Weights of a small GPT-style language model, trained from scratch on English Wikipedia.
Training: 133M tokens, 8094 steps.
Each number is 128 + 32 x the weight over its row's rms, rounded and kept within 0 to 255. Layers, rows and columns count from 0. Numbers have three digits each. The size before them is the row's rms in percent of the matrix's.

# up: layer 11 MLP up, 512x128, rms 0.219, rows 151-250, columns 64-127
# down: layer 11 MLP down (transposed), 512x128, rms 0.0531, rows 151-250, columns 64-127
up151 117:114088169127211086135099136142098114107129105125065085133067231161093131111128136156110111083103157164135132158181088176085110184085144126117159085138111126116113125182181105177144146108094122
down151 124:134133120081107124140155162121065137105145107105183154115129123143157102148119216141122093116128131124109128110147092153178135119125054122129184113095118104114187188110162106101147088126204211
up152 104:087100094146107137099087145198086142111124150105074146128061143141158067137127122160080161117071131094090085176150125130103092119084159129174102102155159153180192106101179142163136127174147120
down152 099:118162161109160094171134138121144105166094131211088134110165152128161236050130156114149076123173162117147117134114072134117096097150137118061180154123138134136093080124080040158146161115132072
up153 093:147084139129168045145141090103110117164127088117086156161097113111143133110120141100085092165122058152138139150092123128179083162100174151139131162058102160181091142143114156129210155139127148
down153 095:132143143134122136103078149199090170083108176034090138128137139124171166122075039140111171138172155101148133136129104118161158169082173131147045122146143182134112090093157144104088090180163098
up154 097:132048143159107158118082108101089181165143112097098136083144152119129199060122093099038113074147160178184163114143079120114059115096108123151139130118141115145147099110133116114134081125158165
down154 102:108127100079127147116116171149143111102107136162094146143137112051183142140125096134061093095112137140155160173129128084088148100095135144201123145117123173110177094096104101135135116151137095
up155 085:121059111125114151113128132184114192096123152116122179100121126103149133181143160160107067133158115138120176134132090129132081150139120111097110133095121143079141045148141130184136098153183107
down155 077:158154100080116124135087113050154058128101172147073140131145114122165108122136133109091183158122136127160071089143122135142156084143129147194140094136139098176092116148130120108134085071035131
up156 101:087160129133157162143025110143172089064150122129105150142101161111160175113162097124144121150172182174153134164118161087070130150142162149159102123129105124080099169107087124178134176102168134
down156 099:117114120065156145119161089038116090180152131127085114119161146078164165147089150127139179101120178099112155121110169112127109117125160179129123062077149160161214113166077141141144090107108127
up157 098:129092120142132122131159108187099173052117140093087177108077137191170138138129136157203116153145135175140150087122196122108090121046084061128091124165111130125115147153125139174157151156138069
down157 098:139149143139183190123089119132162136104185164092135054142173138084134157157122101142134154145111098091111128170112061170144125148141134130168112118065137156113115072157115145083144091086121108
up158 103:121124112094085181162128105201090144109114089123201139107123142118118114128085175106113161145107089132114161145117186107052175119179113087107175148097148200078132152159203117166148122114147101
down158 100:115103103139123138091133132106148088113178119094153134103073111152118085120156132094151112103161160194115137131086182215102164116189133114084081148172158072138208132160100084121182096140079119
up159 105:068135154164064051128165182115122126149139096085096190099141150115076136152181188126105146182173153136107175084169161126151092069196169126117127117115173094167126127087118125107154116113100130
down159 102:159119158115113191144142092078099158144104085129146116126058125114103140195161092118096089073138115108131094123145048140115152081195156172135049096115125167128177124155083093116189111128122115
up160 103:130157178176154129099112160160079139167102153169066062122118097126110117150134186096109133111144127109200123110144125094167096162100129104114124135147112183144145130130151135114103155127121161
down160 110:153175149126102140137114138100094183169012138114160184143134097166126116096088109142155094144113111114108142095129129084129156131143173098120115133134122076121100098163146154071115070096143092
up161 102:083098144100155135138157167130135127109151092159131117114073150180092153184117115136097122097088171081137067109135111165162106124105123148156089121093130160093103120099203133142104171159146122
down161 105:132111124157122141168203121152125160107074163113102111162127100131141080047103115111112095139138172134128072167166114125136137128014100165168133148181067072177170108116116126050103211112130121
up162 085:141133085138098187111085102067094104121115117103126124110064122115078170099067185147123102157150087093151146161183120162107073133125177127106086078124149127119154131130079173130198176097131155
down162 089:102104098128148080174153064113153129198078147131111089065120040127126193177126143125186141123105113136117102110121115104143110144162113174143149097147103162092132116112123112079140126161155106
up163 108:067148146138097143087090112207155132081099107150091123130089171156074159051132132133117102173156211079076084099110135144174123177148110079152119169146089107151157151088120145148104131164151130
down163 104:145084125118108131173133108116087109204098121138114177160172162105150115162125092124152031087170121131106102150136083165172100070158124097142116179106118095118204163178128133180165153165044144
up164 110:155111158103163155163082081145129160118138092132162110117117170134154108142171158160148110124103099120143073128157149130072157111134142147099157088129144100029159133091122114072178129061135133
down164 110:136177092203093161139151123139132119140127060184092181115167112128152203103099078131103152081076146115115093154129115135100140106164067131065099154125160161128049091105132142146081146132142136
up165 100:141113124093222128095065088127154143129140173126102128121093127150114113125123086165145147112093151159141165130171123127086119120131164145129105093086114118217125094131115139077142169064120151
down165 097:143092113144148135160177137147154142125214152149127186100169120130080200105128132117179165137148152120157081195089135085147160142124142138125106136091186132130196113091132130095116143122080119
up166 090:106134212116091154115127176105150147097112126142148123097144076105058150135121133126090175122129096150118139132124070146163145075123106032154065092164116131143059123159153081136082160119098145
down166 088:130173074091145132109127107177161191139093096108111146089135135099094074108095140136111119115142144126105160177122159109149102056045077130109124136142142180111145076145139119090148137146139172
up167 106:122111150119066148126172126113053162110159111153111127090111095125165094091134119086112133140179157141103188067088120102092137135112165160135096152088121137148069131139176083087083129173150097
down167 110:102098092081066092122169112154151117138148156103099097114148102175094161125094177101081141107126185079143134080141157101110175114128136161160098163139096099092062132120139118114130105157223078
up168 098:100080180142150113101099069211159098077119078144109140149058141131114113174167165171132112135132121125140109185127136084101128075112158105156113121095113112084215130075145148117118151138140160
down168 106:175120106147164104096154111147120130093099099119079178128173149099074166114121131179157155118115174161155092143159136096162164134108102124088166094086150135167126107139111100110166119208143118
up169 097:077123131168137127183093097144132196197138169123137091103106068145152138059088098075128139141173072115148119126135125112092163116168159100133150146082160183134163135132147184098124172139175113
down169 103:120121142155171122114142068116121046126104175106146096105124121131102131134111111088113114069087147099122145185185065177096154085152130100166187136173076134165131199120136080090098141137111143
up170 101:156134181119165099098087127138161175115076143087148152133131142144068172144114176121123156149162138166134136102115090120143110152085129099149113105158178162109090110105056159155177150197170126
down170 103:081194095092155098115118098104123179189109153123112142101120143192118101135132076152100074028121166105114137057196137101077168207123124096124118146151129151206110199081121149096150125150142131
up171 107:124111151076115118113184145137090073182112144158140154192047146122134116155130151138127149129121155177122108123131127125128163112074136177142045089104110152119176181154199127173142102064108128
down171 108:116165079129220186089125164137171092147149089071086168117112151093139127104152092162154116110116146169119090098117144134161094146112173083128160106158133066176157137201088134133112140128094106
up172 107:126088141122104071114114141077092177163153135114099158120037152095151131099093165084113162197099096075150128170137126140106138112177136130170135187144133080154104138140120125135144103106168112
down172 111:096177122128108147094083130105175142195119108176089141086164078134155085134134132111111203139133183151135120084125146114143119111174165155088104138146176125134059193074127110099138130126130187
up173 097:144116203051108114134122165139144137166111129115087095096161184162077072176127133104143105168162145141088092130074110116179130119102076099186105096128141136139122154081088131092135174130168148
down173 090:129182123133138085108115092150191124150089121167130076145142136170112078069140102207107107096123181119179130113130103137109095156161145096161119168178081145111117142148116143107159181087104105
up174 099:077188173161104070145150146169155146094155161117111161135145133110125112086128155145119174091121074143111111096137090127136160111064155123138118189120144126125148151097155104140175140101143080
down174 105:124189088118112093083126086123130166051098101171131127112110191121131129081101115133159115138118121111090101161187168106094188162159149124128130169182151176136136101068115074109102100188164110
up175 097:108087110168066112070109122117134101134089129110136107092167177132100120130130140151167118129098080135154083199179151041144127095139191091133147191175158169150106176093102111092109200082168141
down175 093:103146130071152138077094185125108078117195184135144198053133103176229093159128119085123165125103135124105181128096094094145133145154164104126106101172141154193180086114137129171142124130102100
up176 099:143069144107147170048083119125131124163125098128073156123093143138108117127112127158127141159143052134133130112102124085078140109147176147137113073156134088141117138082119066102145161150106175
down176 104:106131091144108157135138196068088139142123159177146122132128122186168111118123109092174129097113143118141135084105144128107118055151119155147072088187121174082137155125140098130124088117110205
up177 104:169118067117066142074206059137098123175142157147109144080155098159115129127191097082183201123140115090125097130124107141159066102118192165112137148086133098134124200170088147124143074079135120
down177 096:121092108087104160126143056155102127106140136131168124121180138204130059124107148161102107087111164105063109143165180124147124092160106097085173144173104111128202154124108085062116145140089154
up178 087:138198135120141139141096127138097152176104135153187171111125177151129112177133126147114054117145082162156161120147090090144153136176135092082091146129184141127159142120125113127112108112201166
down178 085:097094127104093123087069112121087089096191130098121080139141131151097121099120124153139172149120108141155117106124118121170126149158156170132143074096081199153128132104160129081114126098091142
up179 096:189119137135169141146162124074163054154139100123183138101115149130067095199107045049164141119108132108148067143098121152203123164124138109080115122135086120158113154134119157147128132117069118
down179 095:097126088111084150088140140145072131077140169130063062072124115149184169049146133166089153115159113160138102132100175090065166106157137172145201153140099097184158156135093103131124117114139135
up180 095:111110124167104120174150141140107187070176154105135117097186101145106168103149162130142099140170079108084137124102144132114057110156120163152102070135170153088120197145129167129091096167148153
down180 088:140184104167177110137121084049215079116146132144192117085144080109199158133158122138149176169142155084112142105090141159143107121106152055117144135115086118178162146106133124141125145073154149
up181 088:103176133082151089130119093107148077129179139125173154159164178100119124093140166056149106127158147159130085109138109125092117178164133111187088097139112105101113206142156068180167104113155120
down181 099:162135139126103087107127135154101147083105128102051121045133136154142142117078140131110167123148145139116128163121105164147135050046097165128184131146085189168141110057122134134127117141170205
up182 087:101124123167082158086103161059108131166099121116074137121121166084175164108065119191112095168154103122134110109127154103146176195107165130094080110116118124161181178146057138104150142125124153
down182 093:159084111165155078181108122197069114143123112097132092187156108130112124131172130128135174095166154147107150143153195171147173175109072140144205095120120159125151156140079085050133091091057133
up183 108:126116145174085072110132148182094106091040111134070078146099141151088132082140172075187120124118162141134093126111123105050136115157178142146099083138141112156150134126111150107085108103132106
down183 102:160149106124070160118155141162095196096140156070171052092153139148137107135063087182156105112131180079123123113129148094132172088143128113144149113150105141085114096168103144094083111202160084
up184 087:083176072112144194138172145147155138096127061124118184135121122137103114139177112097115153138162108173161119143058162124123155089149137065123111126116089159116119119139103138159086119100170160
down184 089:131114157150128124084089106069125055152094196191115116114167108100189180168105125112078086152118128141139125146119107165117121176081136153136121099122085179097125087150186088138159100076093114
up185 087:139120128156200163154150141151103174102075152092179148116129064158079112182101134068130184123091110108149157149101123146099088063098148115115124142151099137071094155197085143136144096158114152
down185 083:126105136084162126114083087164120143140200168128032091181171105143130089168171151139141173173089106175086132144140081149131154172100131160130105157126149061133125067136207152132101105138111109
up186 093:112127113087102157102102216113120157122078098177114132157116186132145147069162108097102165140126137109151102128115081127118128129094163120111120123085104080161198133245112154103155102138083133
down186 101:196048068163148102152110136093084147131139139120067178129115158133095160132175171130105098081128129092160126127123163151170144123121092082148162179159071125060149108124125135150171101171138152
up187 100:173120136174154119129024122136161061151064108147166160149125101137162173127141143114121198160114098127048101172129135077111103129158093142138159131132085137176148086091184153036098155101080105
down187 102:129124124103143148115108134128163170115122089116168114131143161152149082101117119191121132099062158164108190137110176106140178138131159142128122083162101145108108156142163110121128131198159148
up188 098:088120138088162096106126112137098092097103114103167161159173113149084080086164147156128115163155076192080192203156148119106086077128127134124097132121084170157119113147097116172140165168135099
down188 091:101170129055113143122144111197140153127217127154133085111128104090127176107139104130179132102055206090161140095130123171105165123132104142144120155125155137147132140167127127153119105148145089
up189 102:110140121122112138131101050177134141121198122178148146087149151133090129128124109110157158163141146135058149139155074113160126118109191134070077090167111166120177114166141135098077097138126145
down189 105:155197094116116119166137076154113112101131102101137135115182091048128119163097136128144142121157142161140177131165109174083096162135151088109106085160067129148095156140131126091101082166133129
up190 094:098091162106186100187126104128086151165070073149139176154135107144164092171110115120102146125154084119125183109140184118156139096130116135098062094098125123178147135163114150133057163137113124
down190 088:146125100185087080181115142088169153146095171128122118167103155095096134114174128172147055084092108138221097133084133190116163089155119127151143131204139089106139091124110106115134076129132136
up191 109:140138084094179178174113114064096141159143107088115067152158127166156175173131095150207122134094093147124127118098141150132124132160109094095182077110144156145133132173150155124116062117164180
down191 112:064124098095153128159127139129156131101132192040074107144112176116178088058112135117108126143198105112167154067141119156116139122191120160121128121126125145108177126053167165111108134134154104
up192 097:102163153146142144147105181145173107126086139117101149160109107078185094071143154130169181126122147129159145143126097122071112103098250136131105154114127126124139122083127095070092141135068112
down192 091:143069105111087120126198107120028148145137148121136171145150158135095154138097061120171134103142111162093120152137127112108144135158125105137177077138117137139090136133099176120133188136146161
up193 095:128160107173152155144110143098185179151145165060167184090111112146062122133130130067104112188100148126080123127086144175193091147152120019109133141110102127121151113157137121149166126090181090
down193 097:115127120214158115140160141104081140122098179099087087093137088162115094163128080162136096161066096103099124136177112117171169108089093084130104150119109087139196119056121135136067127095185095
up194 083:137109122148193117114146163096127141128126129144146182118074121144108109150145184133170111091162145123154212157153151158119066086110123125155131113172138120099109188131083131102165115112082086
down194 080:087113100075151169089133152123108170113116117154081083083118103118126181125103052100060115123068112190130033153140138116154168144091124161176055133127067124129147064137132109155121149159159106
up195 111:113159138195091100144117107144110126103136163164101104102141113162131107026145108085113098147137139118098163086159121141138160100152136064050091087124140119099183155054096137153052126099141120
down195 108:194116114129129172139145157181056109136180116209119125104125140117138117114071153081181101027114128095096164114181111107083192155154113088138146124160101152139146133140123126154161123146148181
up196 102:092167128105145102094170109121091047092132129116109137170101119147188166138083159087131142132096174176137057150075094130103050174109144092134094140131132156122074132190133159123134121160110116
down196 099:165116113165121129150097120148137089124170124117145136126113127126164190135146158103063148105119154153158118110106132125114129090087134129084135133155069174134135157163130116085067126147108065
up197 098:157114133092154124084123094065146153077082122151145142104132117120137105089164142176136143164105142107128149051158135162135135115131204127102109071187173135172111105182127139191126159117114163
down197 090:130086074139131136142127133182165134215142146156072116111138163066130159156089104083113162180128108120153090166084100146160136109115117068143120106080102133051096123125166109120143143165103099
up198 103:134148124100126118117045141121103178069144066119184140115137175151141087107131182134150152091111124083117071136162110138172072025115097096114115131088120146118140133133120087110075180110143131
down198 107:145128124129127126150127126061163116123130210067173106143165103108171157130056137141090070095098147135124115058134105179124123078078194058105146147147108160195114141140155142150110138146097118
up199 106:147133137157155082131128156118123180132088104112103140097117136079145150170136116117116147105161151170114140098121188164084146072155118138109066097099163154185177169074157153132091138121153114
down199 102:175094145124107116121084115072148097080152086141124144155085120191169122135137114106112112134107117114079124072116160117202164138113137146127139056078095083092134122123118144083119162150136196
up200 092:078117118103135134147102172132101129095129110114151189161076106228157132135061156196146135110108085154134122147143092194130109057129070115107110163182142110118149098097125117141138115131074174
down200 086:134094134108148182110110082080123149164144110094133169130155138041109138088114093063145153154149179157112175170088182129100168193175120132158097133113118105099166126159151154123154076143167075
up201 109:146091139105146114105101157095129144133123051136082129180152157096114157140119108095097108111123113213176131132092074122107120087130171170134132162169164154105176147131162133090118170074130159
down201 106:088184134183087156195134193110052085174164186141124097137122146200124065109130107130095108095137126127098099131179065122147089143161155121153108125127159117123050085106076106151122104144154110
up202 090:221150112151177107144088105157046132165109133086182128206091109180133168110137102116096070136150130122127158155129111127141098153096147141138112090111185135147125155091136082142146129060191178
down202 083:143159137069121166110103144151121121132182111167127103154177120133038154144136079172127128162106177152148108143090116054111207159160146133099096145097109144150114127177123168183091064099120110
up203 106:184120113155116098148085050160125111099128111173155174068055099154077056124183128100107123133069127155099173148115151081095077137156115114164111090142145148161111081111129113176131076136147095
down203 101:122155193110110074167145152158095088106078077081150117154166110122168131128137145161162134149169122159149128115111104119129138134110149133089153174174185184108083057064162122141151083173138112
up204 101:045052158161167053099145140085091158141076132122160118107165127099106183150126147117109169149107113152136127063082166139141142116160155157122128118153141144133188173136138178072107159074158124
down204 108:083118154101096097107120133121086134069175059125056231168160120132076141116108164105136123147093105119127161091099125093161204101103132094129132142136092130106127119119152126199051148163177147
up205 112:149096161163099164174155130124097152143135122108095129078082165122152157098190100152091126133031179081112112121150164138138112101169137111120112026093131112177184122100122155094103155121083089
down205 126:154124108129126103145136116100182106140099083171113131157150143099156141131140179103074162108120098106127162165198101114143102134102103100074123095136091133143144088161196159140190140101099093
up206 106:113148142040054133166134143153135128134122097105116114124073118122176173197113148120188139181150132149107120110137040164078127159139150134104095150128130140044105166148125105133152111173126109
down206 103:096088100109103141148075110112161197128108139124090132180098094079109150159211090113144088160140160155117146118145175092168143159155087063151113137127100127142077103115139161099074130087195160
up207 105:148112130131157111117190178061126120126122157138107122111112102105195122121114076148118129123137192139145092100123090107157183133074142105100122066071153174156175202085141092158092140127126095
down207 105:075131059074136086163174048128112081120116126108157156125121139117096084213093120144129114099141145100123138108140148149160140164171139157178081091138084103130078152147123149145177099188080125
up208 099:084188180106166120166167107117083128124133124146095136162108081072125144151104132079120143144202121074152158141099162098157147141094087156094063103076124080169099142119117079083154110112136101
down208 095:091162160136163111158085118094128120072115180098143108124112131111066155128088151145087161147151138140116152188097181179146108084133081097115093144132093159133062143078194060089108128143185103
up209 094:117124091140118165156104121170095157119144100070152134127137164125153134169109190190115106107132077090094063118092181103095126102165163121123112095127152169143158124098132116157137093153149088
down209 090:208160169182123133081196180179119153127094087179086188128109083108151165174120127119106099128112134105151161086175096134158148108108114110113140092191114144106118113163140117074145113074139106
up210 103:129132113151121150123108140160148155098132041132137127099109188118056103178183129125121131111083161108117140110190158120149086124123171125157189079087136120157082127087094121137111194136154171
down210 099:169154111118117149152159121128065160153115121125151111121132117150128108126174106135161134090096084178118137094138101157113188111142148133132115156124091059078148122122156158105089120112059088
up211 095:112125198184157161122164100117138176073126118080103097139087105148111130148121173152125160043150145080115072081154126142113173147125139117105132106098149088105141126084169189137104177105094136
down211 091:105101178114142128141145092109144073040096181131169138093139090140132132153148126104143105141120156109127180127114128170180130147114117132150143150116086128097100105106134158108151114128200057
up212 099:155129160092099200112128168145121153126140111102172154134111106139156064103150141128117166137133127099065135149223178124101100103079143098108146066082121065100129118147090169194173197158109099
down212 089:093177113130179117077119113149127126104164153142106122080127114148172177143100152119173145139117135185127094095058141108181130086114059100109141139042139165136140141129129113104136056100145101
up213 100:084137131159166163109161148142123173102141090109089100158106096071107130141178131121163090105160101136120133081178131120123129120153119093095125106091125085166060125133139119161134158155175141
down213 095:144111132168095116106139105134133115104048151110190070135116163090178223086111157103109148118089118166125107160117083148140117118141105152104141106129109167155117092149092140054105081126101101
up214 108:126162130162080093149137117144150086135121087146097176156116150116098131113145135121157108077104169182080173192084128141111134109120159081099153066098127130135171143109142127130113174177086094
down214 103:162133131103165091088134121127161138109101130131101097138122161162186187109079162082081140190117127174075121110147068170137088148061115083121134152110154177147109162154125114100144160092124159
up215 091:187059140103105164130118164163137195122104110144155120120105106178138117125113146115078135142133119141132147110118104133078119125065101126110136087120106145188144110172143214090150157123149152
down215 093:116106148145139157084158114069131121157077142056167115170111120117197108093142131113130176166101154116082119107050095145165116131110132096194168133122089122115127081136133096156166064124139042
up216 096:050116158126149113083110109155120141097134119122152135131116153145099102168157116119106115152128134172175167115123166205070158097101160096166127113159105124085159088118168129153149121118129081
down216 093:117150113140096092145083165098138132144131142163151110154122126171174156087148179136092194151133149065097170094101165124118162104091126067112124147142170148170192143124162166099093143135093085
up217 100:175125110090082139117112092088071088145098147143146191087080179164148138103134119110099060146120118080097160150113087154104108211117177084153076144146160133127167113137161105120178145125155132
down217 098:178169103104123128115102141108142189085157124121113080128093153112110089214099119093191177129130107131127133122159131150155132131179110118126143084141114137081103119189073074092180102095132167
up218 107:119094132121098134093181143074117156124163082090114152103123145122106203105149085122116100121117136111072081098075105153095119117091172092132075090161114136081159182096122134109122124089156197
down218 124:131130114106085094107137161134155106135149155100100119097133111113120108085165084091154119153139142137118114140158140086139145091087126091109162101222176165110255113132146188157132163198141135
up219 099:154110099148091110177129106130119175121109141066229125103072121140144094112081100179125132118092172101192139129159113108072090085134177146205075092088100082192157124118091136099154173145179097
down219 106:154096132123071064064124133066116078094120153115160156133182093164140122119113140080157198134159155151146115145125118125149104143037154148134127094126135091143163157128098168185219179126101116
up220 098:093123141093073100170139166139162155136090092058102129131142160125142097116138180100105077073228130150119136130095153114150094112139106173211122081121177113132168123128165182074151095122113126
down220 100:142132113103133098131145120125083074133092123151145168187106136158131186082114093115135162086132157111130072180176106093078157200126155138141130157185113134139130116134145126085154122112127138
up221 090:128143157157121176158090086108111177101149187147056093156085111117112075123157096081116098149125087111109139138204118125059082126108133168108131160179173135108062145087104068152134130136117168
down221 082:167152085158145084100067139079165159154102255143128104143176105133151110151155096120112167197080148150110170155108132130140123109115082172163075102114086130149155116105110136135090121075066089
up222 095:131101143114176101148158154146123159141085145099079163141161146130104150083140108136134082155168097101169116090165129095159116131181096166151102108060177119081088085137156143077113165090140151
down222 108:110096140085118111094159127154064161136147136138150124102137106178128169152131125114106083127115122123217141110118113112167092080136120150122106169175078135088060137192149138127127114086119092
up223 093:140149103129191143130097125131103129137099069096117113131190126111164141074096148143103143088155127141142130145107157155129134104217036122115067110160087093109213184151131152149113164139078111
down223 096:143155122087110098139036193166094074145088112103112139175164115141123112140122152113101108136090128084150110192105125120058141167113152120096141122133083146141101188163160074090156109155132115
up224 119:102102114119143144154111120177094108122156116111162212156060124130146120136144158058110103110191146154127158139123115153091146087141169122073133142105194177097132098151151119150164172109125109
down224 105:081114104114137168095153155162081123159195106108119134130130089135155109127127144147107089098120136148051116145175136117115111132115140206088158150112153143126102087189164141066112183189108110
up225 102:080089154161124167140199158198151199144145157165122145112055128180093147115158093076118112120136144145092144168132118089126120092105096046146123140162114067131132164187162133081090149160136169
down225 106:150145075049156142165147128144138171133132129163130157150158119169136122134115141120112144127145141167191085152101119057168089113120062129057135114066130125153130130116113138109149143106142125
up226 105:162132070080118176097126155101100162163089090149122110121120097118079180123123132101124185052149138216178175143162114099160094107112127093150066136105104121127106149182093112118192089146169154
down226 120:129081100140114130060167170078104061128128044152116153139148220129099145128130095055132098099087108131199137141141097152163133123117105104153137111067107125147133121145184061154112101138096120
up227 101:148066143052150130115133146068147166115188135121088167143120090157105105125122130122163143104143209097070107131122159176140102076152103087127134091129156146123149149163131140106091062133156183
down227 098:117133157104134092124129124101107149150107175104193075140148190172141152155107122160068125087145119129081197107069088127164151105133147138125155092148114114102076123079133199120169123131101157
up228 098:163102112130112126112131175164126108087147155161069169128111157103085111126143148094153228129111116116122173043079059108162132089117106156101091109167238157137147137198083113147141103094112110
down228 091:162160104120150142182184122144145159088123085080177033149143073136112137115099121176163130097163124143156092090119107157108118167146155110107146193183133093103187135189114119126147128154138126
up229 096:139162146150161125185129078117141150160084116104125112103116160101085173089142071162181101136159158140128093146154100124159045128097123157126171099090110167112161111137220108121146108111166169
down229 105:106082141110124162107133103108123120165191173128093141213146085145150096207119088108067084091125113113179171139095110153158177150115141146058144170131128121136080150136022122081054116162143097
up230 094:110153168162121140098076105102142096125124080106176163138114123146088153130093070140143152161126096138222105084127154144146045076124146131158128081078131077159125146116127107138121167122105147
down230 098:156121159193178161165111123101128124155115152113111149084127114136141116178193103148177136079140147145061125105120127096162149102090154125072180171146107127100101126131073174091080145144137097
up231 101:089151130104144081156099117117156103140119131142196130087120170081105199100103126120153114124161154100151094101096076073125129149131187067116145097097114197147087137137169140113177091161119152
down231 100:140112071129130159176178133107125159160107123101107139142130131160155113164113116144106133095093079173130115127135128151137091144122099117126206129179165097143154106099121111145073110073173081
up232 099:169173176106116143149119135102119117126128079186142150145133120126191146153107137092119119171127134131136143101092119129129133158118149074087067087123114128152136122071180101145140155153141082
down232 091:182101144112125116137154146223137135131160152133097162129129122144113101148181162122132084101097092097121156135157120167153141108069069085158105132128127078117155097101189146136098143094056087
up233 102:152116164128193063111155187093130101116146088110152180109109130097133082159141141112166160180112128118069151186112191116116073088123164127126142125124146139091144173149184145152183146104129230
down233 102:146151133114106166161094089140060123070169180154117143144121109139112151139079107144101081111165126130148112115154102109094182125140106125085098074190121109168052111133091198155152082154152040
up234 099:165064145143101095097137109212106105105093100167111160111112118135102097137140111120106155121138127117106180128078093085146137139161117095137174113145112160169167146119100084145091122094183106
down234 090:120113090125172130124144182144135102149152156095104193065124072101205091150096158111174148118175125110109146111115092103121135153060144125110146137153116167193134119098127159122179143138083105
up235 104:142124140150116139170130089135073083099154106124038160145126133106116139141131177113185097106166123086085142124147162201143115195168120107118151098127157107095151157119155127138131119121131135
down235 110:129111127080106108129160129093118142146118103117131193157068150125132107146178115115177168124112110156175100096092170107118197156187108153137125112118116061165129141105210222128136137175144105
up236 098:162158168112082192110128122141086075121109111088149207139089168130097151131115160084226168137154109129124122186164124134149139118110163119096113135119076113142139135162095123096061107110046146
down236 098:101164127124078037159104138156170159146089075177084132093137121094173063105147096158117087106113118170112071125163144120181150114092136108190134172130154124134143227117153114115171123142146109
up237 117:106165160068069203123123141094106120111113159111089092109141169124128149065152126131175157112135161168068169115113098137188104106164140144147113086110123065180138125149157166061159100146083158
down237 116:148145154127172124144114116111144162112209133113084086146084108135185122122134049187104122158091147088107126110111073077143140129127111136108086134085148105162135150150043147093089125139136076
up238 112:132143148062180120081117182167127083084011118117114084138144124149145161112074099143141136128168167119109161141153130114111095161161142155118154079108143153108083122150114124140120150153089140
down238 120:074149116110124204118130091124164180144144165133088139152145094174146137132101121161149152100135100085120117172122139095147157160155103120136109131212179065191155134105087177125120187086103139
up239 098:129144151065096047126170114155151140080116136116090138164078104092126146123144149096126128077171119203166169118166156097152151093112102115099114116104092154113216093140183142108114128146107118
down239 109:114079137090112126136056132088124138112108104181153153098137165123190114125174124122083080155130123126142129149130096170132202174090111141144083137096178143132218144112118127127161132092088116
up240 119:145155094116089111077097142110136129124199073155146163092099148133141109141131142143183143177085153093134150144140225087174076139137117189175103091093125105123173107121094148162124088206140107
down240 124:112099114149131140123144136155173134150093104046146089097130105063141137088181164144166151131125156112097088155095101125128110136155163153129184118075136127179180136118093171109150109154085138
up241 097:084125128131148176154150122113103133153173082129145101140117150108128122118200124159093171061147102054104099103137110113152177155118126120139107130089051061120137186147116135181147166147073107
down241 095:149144104098098144070176075090031111168162175152133134137136162114129148147139018124159145168105141127125146101148094182083115181143125154139146219123122156119103125155119167085108159132082144
up242 114:111117162168076118114177128166116094128148185131108141077091122168090122125153131193178149117132083167116201108128143149161105134093084081098149101138147137093144110131180093179104095136114132
down242 110:013119150115152140196116091111102115162102196190136103099181094117087131110067176139185165147151191163152188089102119116145098127142197136098076169180083144123144141149137091176109124104131149
up243 111:170176123137148098106081138121154176143174120106097132152081195089132065104120108110068134172085137146131173196112113203124130118148104148114135073125151140122159099140101071150119057171161114
down243 108:126157174109099134092130142136092084123167141147126154096142097143109192126076107110098153106147077119175127118155153112139084112134127159124078173124071125075170122172134199129105194125139102
up244 099:122127104155155198147108188089098188128142138094171147118132115134114104143129131136113147047116167113154128157109134102105127107095114163107098135109145093097135120149182078040151165129158146
down244 098:129130153161085131136115134140124188124169141130139158097091125134174143090079122128176102127131116177157117155104120155146151116119165160095091167107134153053090102155100153086145182079164082
up245 098:080123142097156164088153170155153176136113123034128165063155148130063087125132136107156118143149127126126181131103133114124096111135114187123101051148126133121068174100169124184101131120139127
down245 094:133142112159099112143110174113137093147043153104065086132142175141139124081105155127162139167197117148149123170100128168090108107165174155109174217178141158129194105109125090155116069115121148
up246 102:093151142149138106173109097123141122118089128114074149106193096060092127123122170104121107090094174129098151137118138180147107122107102196150144159099098153121116175069161127122095129116153147
down246 107:192165108077204111121176104111116115138135151100146091119175130149122125125103164134107114125161133096097133082078139112162152144050133110151151138112127123136162094146106180151095073097103097
up247 109:174167150114134126136110114086138164118148139117128153148086173045144152125171145123162073155133110144178100171104108173175101118042164090140160155144120126153141129111131122064117132110105124
down247 108:120132165100131139082140183092145092106111111103095110168170201178147133064048126160132112100134110179084155146140149176160126090102115112142171091160134116118116106131054132072123100131102166
up248 102:112126116115093076173211162111077125164094087177128136145144098120130056114084154142134205151105164155115119120128131135154148101163189104141138179150051135153150195116122128136096126154151071
down248 099:167135146086148201061077165189198102181157161123203148127097159167165143145180130129127135140142079123083146173114126138107095084126142121088117095111098172066114130155110129118163106105061060
up249 096:154145065146109124119132114103055116135145138170144143125139103152168113162146147086107158159133166142142126067082133181153176196190089090114082062114141094092056157116075125153107109122202151
down249 087:147211163117115106126139073153129154075202150123096127109145182131128107161120160142116135128158160147127188178178118125124073104085199144168188128104089113148128056119122145098159147138101075
up250 092:136060160153085187069148108151128094126144094088090132114100108129124113106112133170128140175126127154069163083157147116112117106127093171109137136136131057194131179154072149065195121186149204
down250 078:173135104114133128148095142101136109221082151150163113129139167121142092180144166102049139124152150110174114186123149136174179114134079150141091107127068156076164086087111133122123083099094152